Part of a small language model's weights.
Architecture: LayerNorm before each block, biases, tied embeddings.
Training: 94M tokens, 2875 steps.
Each number is 128 + 24 x the weight over its row's rms, rounded and kept within 0 to 255. Layers, rows and columns count from 0. Numbers have three digits each. The size before them is the row's rms in percent of the matrix's.

# down: layer 4 MLP down (transposed), 1024x128, rms 0.175, rows 355-407, columns 0-127
# up: layer 4 MLP up, 1024x128, rms 0.181, rows 356-407, columns 0-127
down355 105:098119109178122127110163114146144105129098148129116084163124122140092112105113131122166131099143091134110097202139118126147115121119127133119110114083153150105074143120172149147134145116133134156171114130141120144116118118136125161107110149141124144129153119149139152142172121155100129157088147175112164153123086128107115135127109093096171100123145080105120113128156112113201121111120
up356 088:101184088132100119136090140147134114082200105180152168153162133145097139151156151132115138128135115112119166174129130107107099103152141123124121132116095128112145127180112073135114138091137129141167096124201086158125123130120133167090108138126109129120111128133104132130102120161155110081122136138157107130147110128137118127123138155151118136145154156129145140109106122179122129127137
down356 109:084113109085088127102126124168151160153136151136156105102131153134099131117078145137127128135099159108120116115122086125132125127150159108063177145124116116140126146161159154128148109095156093099199145127097131090153139110141092179081121116114109136098142147106143137082125081137161121131121151138146132116123121137114128120150109113128105136101120103167160094138150141142107123092125
up357 096:125081129150147141155114150100127120100111076135134155171112095168140104144097111087140113108104144123146139142155121110134164120108156135096153102144119106114105151079153120129097175099121138118121134071123099125079130124163175128163105111158161120133155114130156134157111122116101109112137080179105093123147150137109109124091118133130139113141151105152099133111125150077120136168147
down357 116:137132175103163190120124163120158125124089123135155144112107169130087166130104157157129149166156130185174149121067108125146089114148160131126129166138151111165095122126132136106110167129118115137111099142134122132058117147129124124116125126125130102159150151129166091120090129120106137153108123137130140122159097150118148076145130150112130110125094148132134074117130110140140102109147
up358 106:141129162116136136171069104103123083083134120161154120155124115144133150136133143163167122115156105103118134162170130091142134174128090153140113136145124087130133135157112162106153104121132109166115127140130112147117138148141095171066129121165120119138133118164091156115113138092123131116104145134111159093134063164136116112118124148117115138093124102136177126103147164158124124128169
down358 101:118135133142119144120138165173066164150122134170127080114137106121118117097093135123098102165107100110120130163138128175061125104120115126118146130170092114150125124115143093134138142101104126117111126133118100165185087130154130107118104144146122143144132104146096116178152104133131172094115130162111121140126096098156122139112124160133107149152109161157165121137143160104117094089142
up359 092:130136128132158086147146168168057121152154131119152125152119104128122138182119147126108084144092102151111176132162130106117119106130101127155120133166141086123164114130134129130123121146071172119094107118166104158099135117134134105106153106164135161120161139088106106105137130129110129109124126145119080143170135151127138141125154067133101112107149134086128135125110122149169142095115
down359 108:128089142162077112168124126149085116132116153113115141115174097097142137128138157126138106110156129137116126118160124136116119109143132176091160147150157108083095116105113130124171125127141073102120132140140130134133121130129107134135137112129087114119113104110079159142127113132107143156090054103190145085146150132140118140128098099186136155178147145123126138098141151142105150130147
up360 093:111140110135139139124097133119147148128152112152178135161106157171157112149145108113142132132140160164148127114076091154132121073141123073099125101116142126108165136129146070100112143164109122124127108176116145169135139142075095125118134100124142119149125133127126111141088120140107115124127128134135099103144174105169071104084142131126133117176126114162085107145135124092144135166117
down360 101:140083119145104130163126140126102127133138092158106108122145163131112176143154107115194123114147140152143104135144136132153124130115111130132164095101122113114141117080101054125136111073186126131139132128148126150113145154111101132107131118165121171107096097135145125096115146115145115130125120154124121111128179143125140082135109125184069133118146150166123128161163172137115112139122
up361 101:162140189107112119170090169144130107116153141065147151135161125154166119139135114145137102124113149122145133135104120109165122130123160116059099092147169153105133120127124133136115133192128124117153091117149107077105119150102159114159130128163128132104146136146085122155174123123130121118173133115119141114098127121110092100120125149133117081106150140090098109131118120157096112119144
down361 107:167104142132130124157082095124101148127122106133155125093138099136137118127110155110136165157146112114124111160141072110142136121138145133153128159121146118102114113149168109126143099090049098129106074102145122071124106133103175122107137141145147112068135091137170142131137133129146125131164091103080106138115157132182124124131140129153149139113148092134123091146104119139101129125107
up362 121:128121145094102083159121161134139098140128120103133100136091127125154117104126141111140136167127095161135116077159122117161119153104136099173129124156101113158159121113084129153144059121129092151070127155143130135127113140099114123110149127133143142130103134130135112147154126116177172082118135140128123132106172122109100168149083147161125151100116145115138162130142119072138169152158
down362 110:120186147127101136113145119120134139155085112103126152127171162113148123172099143129115173113126121122151078112126118142094110137138114109116141151135194149128138087140170152148118119163118160133078133146126088107116130099121152120106131089097125133109102100085143145113121104133110096121165122124097114167109142134134153119175168125099151125153141090142109123128158089148183132105145
up363 086:114147134137158123136144116108136138134173116136106114128122118145125142094152139079101122136156081145134152114138124085123101135122107123115132133101139134156174114137147147125130123130106079118139119133097155164170170171119090158117168091164123089113148140124110149134090191121081070091122129137151117152102174128165149169130144148141140114144101108137139122089132108148101135175143
down363 094:120159119116098167094137144143096087121153139171101161125148183105166172118154115150116174132087150128136131078162145112156167126134141146153159129155122119110108116121110125159125127109124141142149120133157150128147119126148128075147165149131159124140101104154137100123149123137163111120108085122111123194155123131125156122142107129148138133126120146065135082146111112109182146096122
up364 095:141125095125121119123126121126086099144107109128147139128159128141159180089131099152126115079100121119111113075162182158149128127161162100097121141085154126088148123130120124114130142135120145084108098160104079128137126173122125110150111155081154130114104136143130141134115120135111154131159141152190111140148150158087127138130091176145138147100162115143116092091098125139115161147119
down364 109:157098134136138143156130108098126121105127125108125137137162162100139110174118101140090103107150130143090128098165127142085087087137168108138087170126111128141122097125100128154159110089156073089135107150167123128129117162112084113121118138148107124114109100108102134138119127122103139098166149117173136134133158136104135133132154162124123143149121190079112129138088077120097137133103
up365 099:117117173112136113082154167115126125126122120132093118129135100080139117145061127149088125146116124153120147124119116101127086161132105133137104143117125127135111119113095109131188135104114169141139137105161108166126128125080083147097120158183091134125130126113096159107142111118137167148124108121178140120163137122139111123122121063141116116128150118154110120097174127089169149115160
down365 092:109177096143113132135156132158145116164097130110117176135143112107147177163176069120118148125119117103148109103170131147123140138160118161130110138172106154111127141166128125135106111138180115149130123166116122109155159132107135111165130109102140130169222136107167141125140105156124096150130119098119149138115121111119119105101131116110123167148120117118100170135145126092108121121100
up366 099:106111118147137134116126128104136119138148118114144121145130124081146122117178139123116113153180148161077105148135148107114100116161117138129166079164120166130124140135115140082125092122075082135186146162103144095143103140125134124120107112133116137160095130087094146129105109116077186125145168143162109164169170122109147079132112126129114129113137137140147120115110124118117172115109
down366 096:155145141125124123158144135141142132159133173100148160097113124160109153199156113152126121131089133127132139092139126121092090098090126122122104165153146099129129102120104102130116146135138177187131114143101130113136124121140131132123135196126137133135125121144087095164119125172146113139099100159142123098179101177122167093143087081144121145149148135134134141156172123148141112130122
up367 090:129118121174097077161145081127119119130142155092129115093158107107148136172147137107080117146138138144090112147117131159147122110136123108125138124129127143156149141184179140149107180098100095125115097097157109117108126142112163103166164118085150142106123113110118151109127105165148144170130116157152161117125092092083139148154112159121139141111098105142119153139120143143163110105153
down367 099:100112116148139130112156139091134137108150101105193159086110109099165139122089125115133104090125170096170152098108147142163095110122128195063128111125125172132122109115117129169126108115118123123123121126142127128169132114170129113106132139099120127090085160151150123138158154100138118124127131160130147138106154155118139136123144122120150136138144127110114077100108091107112070128165
up368 095:198131151144137141156131170129099142137113119107157086130173121094137074126127156103137101146131140135125145133173116165111055135137072177126127142163120150122154098151143099149135109128122082105119143126137102122159130140153148103132108140122126126125150143100122149172126115120148094154106080134124087150120087089128138127164165100104129110155135108151092129103128130120100119133125
down368 092:084144114135122142139102139081129121111147136116176135111131121136108137157102141094146203128139126130114123143108133101094158134136100148128203162163142136146083116150095155122086149131151112138158135146122134122139094123136139123139106116148169079123115129131148139082102141106113149087153111122107150184151153153120147128172131096125149158139173093153132088146128108149100125120128
up369 106:123137127074145174101101102181101130085169141135116104144110101138117119155109160129112188151137154150134130109104143131094161122102121137159092122149131169164140134117130137136132081125076114122129153106132123076113164131105135147139153144099132115078145129120107113132162147110097137174109149099087090132135095144156105164120128125093116109149148154099143114118135094151137115106104
down369 109:155159113115114140135114129140109104107101147100135144103142100107138108130134107097116177132105137123122100158103128147115120089149109149086128103088149136113163098143134150144162088156138154131069117113134144095131096122132132153148127129099104115148132130105176142198099103125144148123163068172197142141115127151133139117153122134108142115117125129140084138116087095164110113134091
up370 095:131152086134081139106143132092128128130158096087143131128145097116117122109094135152173137141129126098119139162141087103175107163113135137099165125134074076164150122145114138106127131121103179153098071134143119170109135137103128096132135130127117142168113080143132146137155121136112139093136144123098117119105089114098161157115112103117158143102115126128129119141113196094124151131097
down370 101:123150159129114120159101185121166139115154126135110118169167129088122163089159150119089101132087122135115094121146094137087134149127116067146161159102159112101107133146107146115169125182108123125127082099103126131157115126113149121119147095124112134167162097133120111136098163125140137119124138141117140154141082109104159108134136091122118088116169109138154090108094137128111134157111
up371 104:130128091125081107170144100112101129132115140147114112166140151133111140141098162116121108097135169152128145165146129103154110116101136143096100087112153132167144125176162120144148123090137153134161125119155152201147126156148169159142155075132130118128126130144156165142112113130122157079141094120135133149187090145113111140160139181113129111129143136127117136106088140122157151136111
down371 088:095148145161128188081126123144136127151112102103145167105142116151138111144174096150153117128175101061170116103100152140176111138130109123086111137147133093116127110072144114119094090122125128146139138137109124090117124123127171134152101122129154115107129106112142131126131098143127132139128110103111127094128162134147118140127101138131138165118119095137136134139188124110134046103155
up372 092:108131157177106134153171180107119128098115085129156156131120129141111092172106119109137142144121125089142119101078147083139143121139080150104121113110116147088144126114099119122155173112101107163122143113125119120099115166129152124154110108107085114103132149146161133193113131123120126153167130113117158075108128118116158090114123118146071156114150094144159128113129131137159124123148
down372 085:206114127109168133085066153101153141115132184129136121120128132130124138138132127156127123131141100156143129135119134144122119133089155089127154106107147118128134144095111096126074105104158121128141093163132127167134147090144099178148127155148103137124154104111106110120091155103134078093079139137110103125115103115092132134134108115125150123138116149129075131138109078122100158124093
up373 093:157127188109137132069115142104128114128184138157139119172132125091119157148141111115126117154122175170091129100153095144125124105115130074113136131119119144151036115145138117114112145137131101108109154118104130109115160090142131168148091138118138146103121131112132141124132104126133111138131112126200145110131110119137132159089101095146159100102134112128082110092140113119148134131142
down373 110:126148169154145163107116068142138086105141138107167124127139115131093110114114157184127112109126155125147125173093109110138122133092125151131128149132151151143156107172175134158095137155160139091064140108130158144101145102158155129143075111128086160120106117106148105148166104114130089128104137143138139115139100147115128126122158136074093096122141102147120144123149138137134114094142
up374 092:114116139168167170098126138136153120136129096107174129121132112111118153082125138122137078127153123119136078124120137191096152096157116085093112137151103135156067104090137109134113133168120088110131153102109153124106095141122136130130160177147132148110110117155140158103140175151140172105111106116156113134105119126135162129095102144073129145141163119114135126099105119123153134117110
down374 092:134116123109117141119110135139094107140119162130093093134151167109173105104145167118132123148105150133116065126206136147114114134133126119131107095154100132157146119115135185155156154168122145122162136138129121126157155151168096126100087104111104143117129126097109125148108082169124084129126157124155103110147112121106106106117122110093106104116110145085133161090123163114138102154163
up375 090:129160141102089138148106153152100113122105086150116099144109130079148146129110150167157107156114093154097149149127139140112118134118193145117125157122125131123138165102081085135137135144132090117149137116143104146118169184098115140133134119143162120124122155155151135094148121047110103116148150122141087109130104153106138111140110178142134170131162113094143134098134094140119106109127
down375 090:166045139185139103095134137181136121128174143116120135145146139127124127144142107116117097120141099116130107113123121123113105133117108135130138119063097158145132104125160120124092118082131101136068153104096144129172109127127141175140115097131120090129120157145114137119128126141168121082103132144081107144125100092101133112089133149122135106129140158125073105104096143123119129122104
up376 088:106122165091154171116131088129120151116124124154115124161122127144128130122149135131081150170085102115126134132132104087163119157136105162140127085107162154129118096151151137151161089112117154139112116094146135137130133129123149133116148137146156124106094097088128113112155124119137154150182121125118142112097074104133179134072141110145070149062165120133154126147103109129128155138114
down376 076:144127117149113070131112143113131140131141161122084124102143126126111105079111139133164051102182144153110107153156136149116137126141121109132076129128113108111142188094124097187109096127134152100099132139072122121128123118139072118153136099112140130137076137141142124151126115091092118134122146100125115165147107115116110111160169132148130118153110161126127143117111136163146125092117
up377 103:101114132101086156117104120110130079113131108112096120156171133102161170129104112104149143145095144117166127093105158143143106143098167113116130146122110142102134146151150158097110119136168147043150146167097153133165127148141111131114158129168115107120108145109139102122144099146164129134163157177137137130107148120126159175113129156158127087136120131149179127135100131137144120107113
down377 098:115115135147153144169148161103132149141132147134108178130172118164162079152125095155106096146119131106102115142153174099136129101142096145133109115141127150167098169131127066157146141113094101163136106145130117133155119080128152178128138152107175108124173155137132134119145133082141160132124123100136112142141179140133134162134080109143098162114150166138144151120150126137130135130116
up378 097:107115141137110089122102156121147107153112144092135138162141132137143134168120144118188095169120133157123100161162162137102113137124084098128098115121101112167156136157142114153102170133177149123104162110093092102130116123077133117142121144117133147145097158086130175168107155098089116124163155133151111135147111154131116128129108097123143096142130123081103099113121093138123099118091
down378 105:124108150078153164105113102124107120177141107131166132132085107130138145124138123164183124152145134139151107155140088149094161121149135144122113125098137114133120092153076143111098112118197142130117149146138167059142148134118122114125130158122098133140122125130160141103159143137129095103103098167152121150095101149151115086144082143125171098144136121135139134110159109104102116108101
up379 089:163147106139102111117116136144094148137151089145173144134207129095180155134140082086115127139153118114109137151113081122154122139114139126152117157113127144183093130105146081082117154093138125153124110118096087128154135101138112132140159136109134128122121096119138165130117133160126128118135130175113142172127091130140177129112109095126164087123108126121094142104164132117160126141125
down379 109:084154131124204110116135110123111183080126150098130109120195125119072138131085119152115130121127163109148150134104124140124112119139122136113134157116124109116116137108087136119104077093124144126099122116151096147112125115107138089114187115122099117114153165155152125117132102145110146139117110122171154130153093153128164117168133102128149133134149150123107134145124142099165074103152
up380 101:114089108134121147117120093140128142135175127134130107116141107149142105092113100092119125124114140106108133079130160128111161082101136144087125138125105114092164153135120148098166127147121115144104090161089096102128146150121171134107139102110112151083157159129162120163102126105132132093139169095136137091130120116132189138100133130052139130179114104116159120128158113120138141146099
down380 110:111141134125127138152117099074141141109115113123139146105122145131131135163173109142156147103168127132122137152114139155151150112126104134094147115144113101104112117142097135105126112169102163156106172152129142149102097147099104115108132137142085169193104124133111117192168156131111134125165133112093158105104100155132137104142122141128102071112122138143146124139082100089101149174163
up381 102:074140126132116099136163144120117163129154149137092122154128131094129147107179111138110144146135141120105117095155140158128153128152139128084144094118076154185161124146119153089181110142118141176146081131165160144112083132153112115155111155125124172102092108150088150134110099148155113119086121134107118117119146108160130115120125130107144155123100105144148126105117093176126132133156
down381 107:144149083168125106148117130154136111143132114110128146152103109124130088146140121144133123158162118099090141139117142118114122125120110114103102093098124116110151138089145088128110168154109119165128071138138148100128061116150118201109103164133143134165138132101081133141120108133145145159094106113121167127106097101089173128134155150125129130098163117099108078105105099149141115152119
up382 116:125102111119090138157113122133176099125153138164165164131154147122149134157106148144136134089142161150184135156113161133114125112142124138117152147110142121095073134159139137142064102162127122175142075124136097137150124132136150083107150131116113141140105171129152117127142130108162076134111135151145081145133129097132162115075150126092098125143125080109138127117124155126142125095158
down382 116:114138119127134098154125088142140123099114116115116129069134138154170126135127085112145101129135101137111139128144106115128132159121112118110111135098091080090084138084133114147134149099148083169098127149131112098147144131129106109124137146154069106150153117125137150148153139135175105115073119107153137119134113153176116142165122154107122180137109101109114138167146127123115177195115
up383 087:136117129157158147130133078157137161129156091111144174133096164123145132120109110091127081166141155122156162165129147117111100085112106125092125116104088119152157148116120121105120116137125114144126167133159160110114128122117122122077142168151141120118109130139079143112096103148131119104144126107088101175138170158129121156131133094152114111150121102109145151139190074147108158154130
down383 095:126109145157102105112074166122099106101131134170090106101072102140096137083162124163146100139138141150132112116137118126135184095145123081130146131132134154150169115162139144128134141119146087076096125115143084175133134079151101141106101127129146116123115163115150136156107131136144113118119142115145128099162104149108128112114153135144144071103145149141099134157161130106111125168117
up384 093:115112107076126107108122124135122144124088143101105137124144133124093149142097143108082095114125161117125153124124150131169161116120122137107135147097137133107100139163143107155140151147132130159138146140145121086106138121126093143119150107136163113120136085149087123161149119116151077106085135138121128162072164131145087132096123137139097096073103150092147075094126143119109134129056
down384 086:123096125134088115132091117121121108133168190137104129122131114114118092148082133101142123131135115173092115150118158141107126133098131100106154124107115135137095141113090136136141119139075125129116130131121115126127152087100124217152157143122084193144133103131135131135125100103092146115118116099168159154154146134127128154127115092150156114145142120169087138154127118104107101085158
up385 119:127114089122142111151123132153188107168062147116153102140187124147145147130121110129134149143123129096147084119134117129128139132144119099138132127106146140161123179126128121127120096107117103159138079119123130133134120179101146155096083131113149126115089132132143152111122170122137119102136135122149130168140133125112186150103146154145113125100097156132075052110123102113162158135118
down385 107:107136175097114159115119121113104160164116119149146108106116129143124131169151129163113139089143131129102114084118182167081117124124136126140134116103139123118120118112117096103130113094141129123092168114152160134154110143125129125136135192157103099093151132110127123087100113146131133124140105165156176085107163130113148112157112093106149130145140147137143080117149151151087123186174
up386 103:153132103154131146100138152101125121134122096149159135167151131143117140174144133079128135148105108090116091114108166095120129152123139160106100104087133156160141104138140153125060128110124121148132119086128114134118120134103136133128139139110152142196165131172128137113087102120131159098151155154108104128179137122115136152132137065134135154134106078150129146176100109135142107155101
down386 107:129132132143098140139122116080150146150147171112076111123166170111136146127126112098106116122124123110111102153104130097138177099167151137075153123130064107156160171101104088107147122089114132126126137157165096102119116157108091116120172112086145149126167147101104116097120118150138142110152106081078112128129121136113107133132133104100104137114144110145124133169124132141128092104129
up387 111:084118133157135134137125133096182106114134127146150121164119136128129137154146119110121114143118132154126168155107116118119114145104126129123120178160127114133152185111091181137123141129126076140118091103133143112145110169128135149139140133120128120148114166145135219078117118140116120097130149180187129148114151106129120124125135116103174121175117108104142146139155084121079104139115
down387 103:103163149172157110067142094151174107143122143120131142124126109096133098108147115117101126113128146103080118142113141138165166122099127093155143108087131194120110100122123146129133099091122146113176145107143181088139170117122124104090071137127130131110106151132156113147091155117124149135167095153146137081130120117111163116139107109104138151127105094136112109136135102140144109138147
up388 090:089115155166188119113101135128128115131134162128118146137146132083151106118145147118093141160125113185128152134141126110113110148138156144119114116097128169087129129109090162084135141135116080161120124144111125139155105159178128132102156151128093121088145144161124158103107095115092150121149107144101116185151160121101146127132056130125143130141126147110140115114083135134132112152086
down388 098:127163079119155147148182117126106159171131176167137189096175128165133108128097095100090140125117127116144127133083089080122112135076139097137136136116121096144107133107124119140130125121147106092106145139135152113106132124153149162135161181110132138126130135086118142118116105101147201107131136156134124097119147108124148105125098111130148134105110112141094154158126121112110134107145
up389 100:103108154165127129137154168125121120131112138142122109134139144112081130139131126107115118079128165142124133111113112115123118195138144158132124155152129128121106101141099137104123091033120134145128117104128146132121138120121135099057142162143140103110108115144100175146133106122106154141129102108124137166093121119185154135092145135134144129161085113116168128131138165070167130123148
down389 101:160139159149123157146148137138116149117157133073123167096131122155124161140077130176094183157104111159139107110138110130152132168133155156119120140120090095206133160189120112120115139111132137141118118105120156136102108167146116148109107142148151156125101170114123120124124143106129116168100134160114169108119118159123151152138099161148122116146128108138120123141136076106165148119116
up390 089:102079142114145151127139121145149119103118135130129100123119120112088105128171156122123066098137120108105133144122147133136167151143110138091100088146128139180090131147104147125159156160150114148111137105146145100092097174133094091116085180142159110158127099185088116145107109179142123161149146072091142126151150156119109102122107124138107138121143127135159140140126115142125121114130
down390 096:116144104133107160108172133117120167070167153113104107124163134101058142124106153137143133179130125152105137166098102120122148120133150104182105162182123114119130144139116163137137077127143105131130112158123113142130131104111165147118124137109153165123132136144147135161168152107114142125120154138093107192128123134140114103139137110110163103109130157124145192134119087100123131135141
up391 092:151130121133134086128093107192126159131177123110131064113142100156146113127126130180083108147169184105106136141132121154109144168134147120094121131121111152150044115130107133105147138139096128113154133149157090168099123109127097126144107139112150167114136113118125141104159150112120122133102133122106161156102122167105139132131149145111120124133142126147097103147082133137126086113113
down391 098:144122085128089111098123124154141140115166113125133112137146150113126114115093090103179134119114101139122117137089098111150145128127125138156154107083164124108175140120147121124130126036177143155129161134119185142164147113146128124130141135145108057133148146121126121154121152129139152099181121117157084123133144144140102100095106123112134146136161136153123109136125129106160152122082
up392 105:123131134120122128089142117146116195103111140116104114134147131129149123149158119111091119175114115094125131162127134130146140091162146135182084116127113099128154158143134123101132131145183093134108145114134100125065145132146121073132113183130138123130107156066143150118106133141139115165130154135128100153147157147170103104161151141114143111099151115164094138104136131163154124084151
down392 107:092193169137125145111103133111155104097116150128121148146091111097110131118144115143130177160100181140123155099100159105120105169091142072123129131102170119105161125097132148082161101153108165126148141122108153124141098144134144143086118166091150097152132146115098085137107108149119120163127101124126136109129136148116144158117106160078106128118125134143091125136130137122152144097131
up393 092:112116110147136110155115132119137146117149129141161104171151141085157163147117173115073131152156153158124109144093077172102129148134127122159126089112156147131111107141160110074126183087103112148118130120102124113149136123112119107140099131143134123099148150130139091080125164118184142161181118157093109144094113133134135116154100159130118124079149113127149103139128132125094151124128
down393 096:099186122151153143116139112138081101131100142101085154107113100162152140103135094132114111094117080123117118109131131123125134103191137127082116127136123134135175169142100132119126142155123132129110172091131141166159112123160103140142155173112106103145101105091127142154087143162107144093092124137113150116141144168129123081105108152101123123129104124109141123139125142145197107137119
up394 094:132119139102154127133126139120177113168096155127159146178130153158120066117140097137115130153127113146162104118100133111131123187159133135115119141124127106137137122122136128129148104145080116099135118153133130155109132193161135134101111056135137136111108109109124156144125097131165091103115122104153129167127157169178121148123125117106095137121134147114086087095131138111190116152123
down394 104:138135112112122137122149125134094126138138133136129157166091168117106136114117092169146090108133133141173168117082178122157121136109147074076116113130112135140110091135167121105115132126164168091118106112143130145102163140156160114153128147149102136162095097136113114111101128113147121132117120129087148125125178131124108173080158174092116142094116103142155155123136113088113099103136
up395 096:108129091112096142116140129141114164124114131143128102151118139138133121097161136165144148113125119103110076140154116130174104145174125128139143108114104110118158122111120119134090106124132143118094141144106137166137133110125125191087125094131119227157084096125114166163152107108119085133128152090110097150142081116129072116129133109121146124094087108116125107159108126138140125129121
down395 104:164079115094101143102126136080159131107167136157127166130066122165144141123169100109096114118144111124163210125098130150127147147114141132137116123092135123163120142108140130114122141107116143124129138128147116154161109100135170160123132174119140110110124122130189106146116163134120138125119091082095123169138116170122160126129092107136103104159109148129117136106133120105086111102135
up396 103:138111105128084097136118129108096112144123120190174109117107113155138124138108125070136140127111112112111103168096136121138145138133112143087185117136140099153103151165186148132149172135128104110150116129141141163111107104125136126152108119156166115130097136105112142087081095141117145111112122110087111144134149144131148161063127117100144110118127093159141115130136130174117083162131
down396 104:150179143117161117117123109123124121121145125105107145117126112154103143112118128147089135178121094105171110129108135132150117090106140116090121176146142130138147160101133135128110077095130128134111167101119121155106152137108104157173165096143134132111148117160136127146192139145174180151142108117155154101111076116151137117132159083146132179144101115127090131099133144120100137135088
up397 096:092130156156146170159142156087100114091145108105147093146103140137115139155114141121164117113114183178137129115096130122165112166135156109083139108101146161094088097113103113086150118146124147172128084106127150124100128161147141134121132147149122083135105084128106149124135144122157165090152113124153122152115130114129120126123133126134140128138116147145130133157072090078154159115102
down397 086:132139128125110110136133099189134141139142125169126160176123113155122115097131102125098147122127123079117139164166113125127101114132133114145131135135099102192150140121120103164136107110101110127123156134129101139150108074084119131155123113102130177136146153162126108156134091182128131134101143102093148143131109123104134153159109084187128101132122158116098122159150160187094127123143
up398 089:141107140158102134104131087118110125135162110140163150137174105170129102141103132109154131166175150099104120103121125112123112089118138113125120117100091133109179122161100095146137151128117137133174133088080112130088154108106149119100147083093131137127152131148119143078145103080107125165172117131133162103132130155125107169101106156151140103135160138122145125154153117124105088091145
down398 096:128100142118101104164131139119138142115102106064109142128128159159099158096126155113114130102144143147121098123159131137162155113114091128157127139132128126126107108089120144114185076113096115137112123098118168137158140105096166109119132127093167112152144120146137152101137113128074109121086122067170100123145164090142102118151147128126079138129123153117115127165089141157166122101144
up399 108:071156167132104068109133129099145136160134107144165078124115122121121127102164180129164103126148151115156127165124113070097149128122160123119111094175109116106091158148136104116142154132128130134158109136134100138152131117108099129106133153143126138142159138187142129149140118143135092100149148086107143152112133090158142127124144153125091071115148110157152147110156139107110151126142
down399 104:154105140130102150098133142160166152138160075100153155135165109137156125111140137149112159125129165150122150127140118129112143117124133147117101104091129159105103130092095135081169115141117098152141205127163109141126130105120104099104151136165153106122145044090129125112129145151136131159149108092144123108107158128112138108152107128092092136124138086134155105146164141112124099135125
up400 104:099112151119158123088107185155142189115151116104193172151141139138101117096093145111121108161150128107103158126105148119145127121138170152149086099102125122115118154163129150135151118102136114123094130110124156129156109164111128092141147133062123136124119175123132165105105093108114137119143140137087147082123117107124129102165106098115157139132096107136112149129106109121144097118100
down400 104:118139136101155142152101089112164110132076121112140124149158155183118077173140110105153139140124124116110122117190162130104149140112149124132160140160129163157127141128161135123131070164193135100120174139133145135113121073153112127100152155122114120106123116159099117125121120104164133157129098167118108132136142100141159144183130109132136121140138151115147132098118133120167171140128
up401 088:107091146121152079125116092130164133128114133168132211116104108124142158147096151129098108116127107090141144134117074146119129142132113125092127125131151178177136155138123123104114137110103141082153140173136143102131124119136119132148087144162116101123118115062153107148095129176142113110102125144083129122106122159096085139111104136150171121122123142131141130129156136141131177140125
down401 086:112135154121111126154119110146116149108123145093164128122113105154138063200169165120138113172165116150126178127095136098101132183115142187150136125127094100137100084063134100133112133107107124181109097148121098140120131150114135132147144123132139145132157101153136129123127132088115112113121109136126117102118106142107148086099128123106108121135162118128154119078115135158109111113141
up402 108:117135156147116099122171178100136087141131135123122135122132125107160101148123132126162135174149150185165084080115113114126122148150100139115111106101116132145207144113136140115167145148077097150157119131100124127099145120118161120121113146110103105125091135112141120111105112116171160142158144143155071119158121124093116145153138118130125151154127080115158101127091139164159126129127
down402 113:100144120139115140145173103171113158173116192149124154153137106108117166162191129168142130112147115125112123116113158150125136119161157131117116115148158102125142150116092152132108105124175118136144144156155112096141118096147077105131115139115135117102150110109158141155113128130111137140128105114130111192086068152127147134136111092111118132154151131137076170129166107118127152135107
up403 088:128176129123135144125105130140163129172171102168108122122124101113144103148105149102142179127121157125101108098154079203127130117107173117122129167153128112089133119105144130123075129113151148129161121148109103135123112123156132117122089113116129133150101168113114140107135106115109154082113137156081153107189129132117117124119160120123128112143104111126123087122116082089081104123138
down403 082:089123146150121135146115125138135159101103163130115131121114161122144135089050134150123153133099118155114164127157116186140162074135183119156123123121183157126131123122139100137069162173134149158129163099095152126122112121156152118103146132108158113128153149105141148104146149136158130156142148148107155131185129096127113104135129145135128144154112142145096153160138130122143120174113
up404 113:097086134110138132151089159129140122129131147125108150144174117084054127118114086159111155104103160132113121135148142172072134131185136099116105140131121106133157125128092146145123151141129132101140141116154107128116125123109125124137172158106147132151128142142123119148114131157122147176119154095215090114161172100127137140123150111132152116153106135139133131095123149118077102134127
down404 102:152149154130132145141119118101147135119152083137101118088103111127091095170161096184103079131139103120147132112108096084161101146111134135119125073146110150112129121069116127154141114150118128113134118085164154138096093128129086155158098137178097130145153113138133147135144168124167110127122098134088121101158129127169152091145102153158136135140149114089122120143153128117108137141109
up405 099:108110135114124131144153129092135117105161110150121130099149103105146152125130137122166104105085164136096148108114098135120138138125179107137139074116097126115154101121151107068190155088121126130158122149145118135079122150157127143061133136161127130133119099117143149141139118155099082132099134118133133132117106164157102128128117176109144157063153165095128116149109149144152141136110
down405 093:128145143148086111126133169125122139152082113102193122100116131145136087124115136178081132133120157106125134183119149126094125164124122113129174133180163131152126102148116136130094120109132126168170121146127129125123071130125155145124115088125159142124119188111146152120139092122168127120156128125174122111114101087146160098152112126126083138131123119130150117127118175122115151089111
up406 099:140112119118163175130131155083110103061113105089149101102133143143150160171149131142116138150113136125106151136123113114141148103150143130116138139148143115138119106145107154164170156130101144129151113106171108097143138069085150129126119122153112110123137159089147122167164111100127157103121133114121144090090131127094181125096169126128111141103101110157165075117085128117138150121143
down406 082:144132098146100117109079146194182130176130142133116080154140162101113121046119178099165118115129131140158115103160117133132116099154142146129120132141119154114123144121179126146109141139148113095113136121104116142138105187157096165137139110079130151156116137138119131157128143132156173140100127139127131153156093105180112130146120120155144123137119152096109134134143148131124118142141
up407 118:111079121110138145113098126147154133141093116108181086143151135119133142148173116151166123162134119123149123074160170111124064095117127105122122136132136122127169166165155193133092108131133112160161115144158119127141120153133159144135140122116131154151109135130087162106105125107158102144095139120154139103124106142147145160113153153102105100116132100086134122096129107159077120108144
down407 110:140096142122116159113148181125121141113122149125140145108126088127176123113133098133128122137125097082162136107119127122105111137116147092147138104109174092090123089137153089118151125073127113161097135091082105132136154138123152104142101124106079116087160142170111173134111177152160134109137122122130100120102091152124117103158159135078118107152116142133135097130150101115126140176145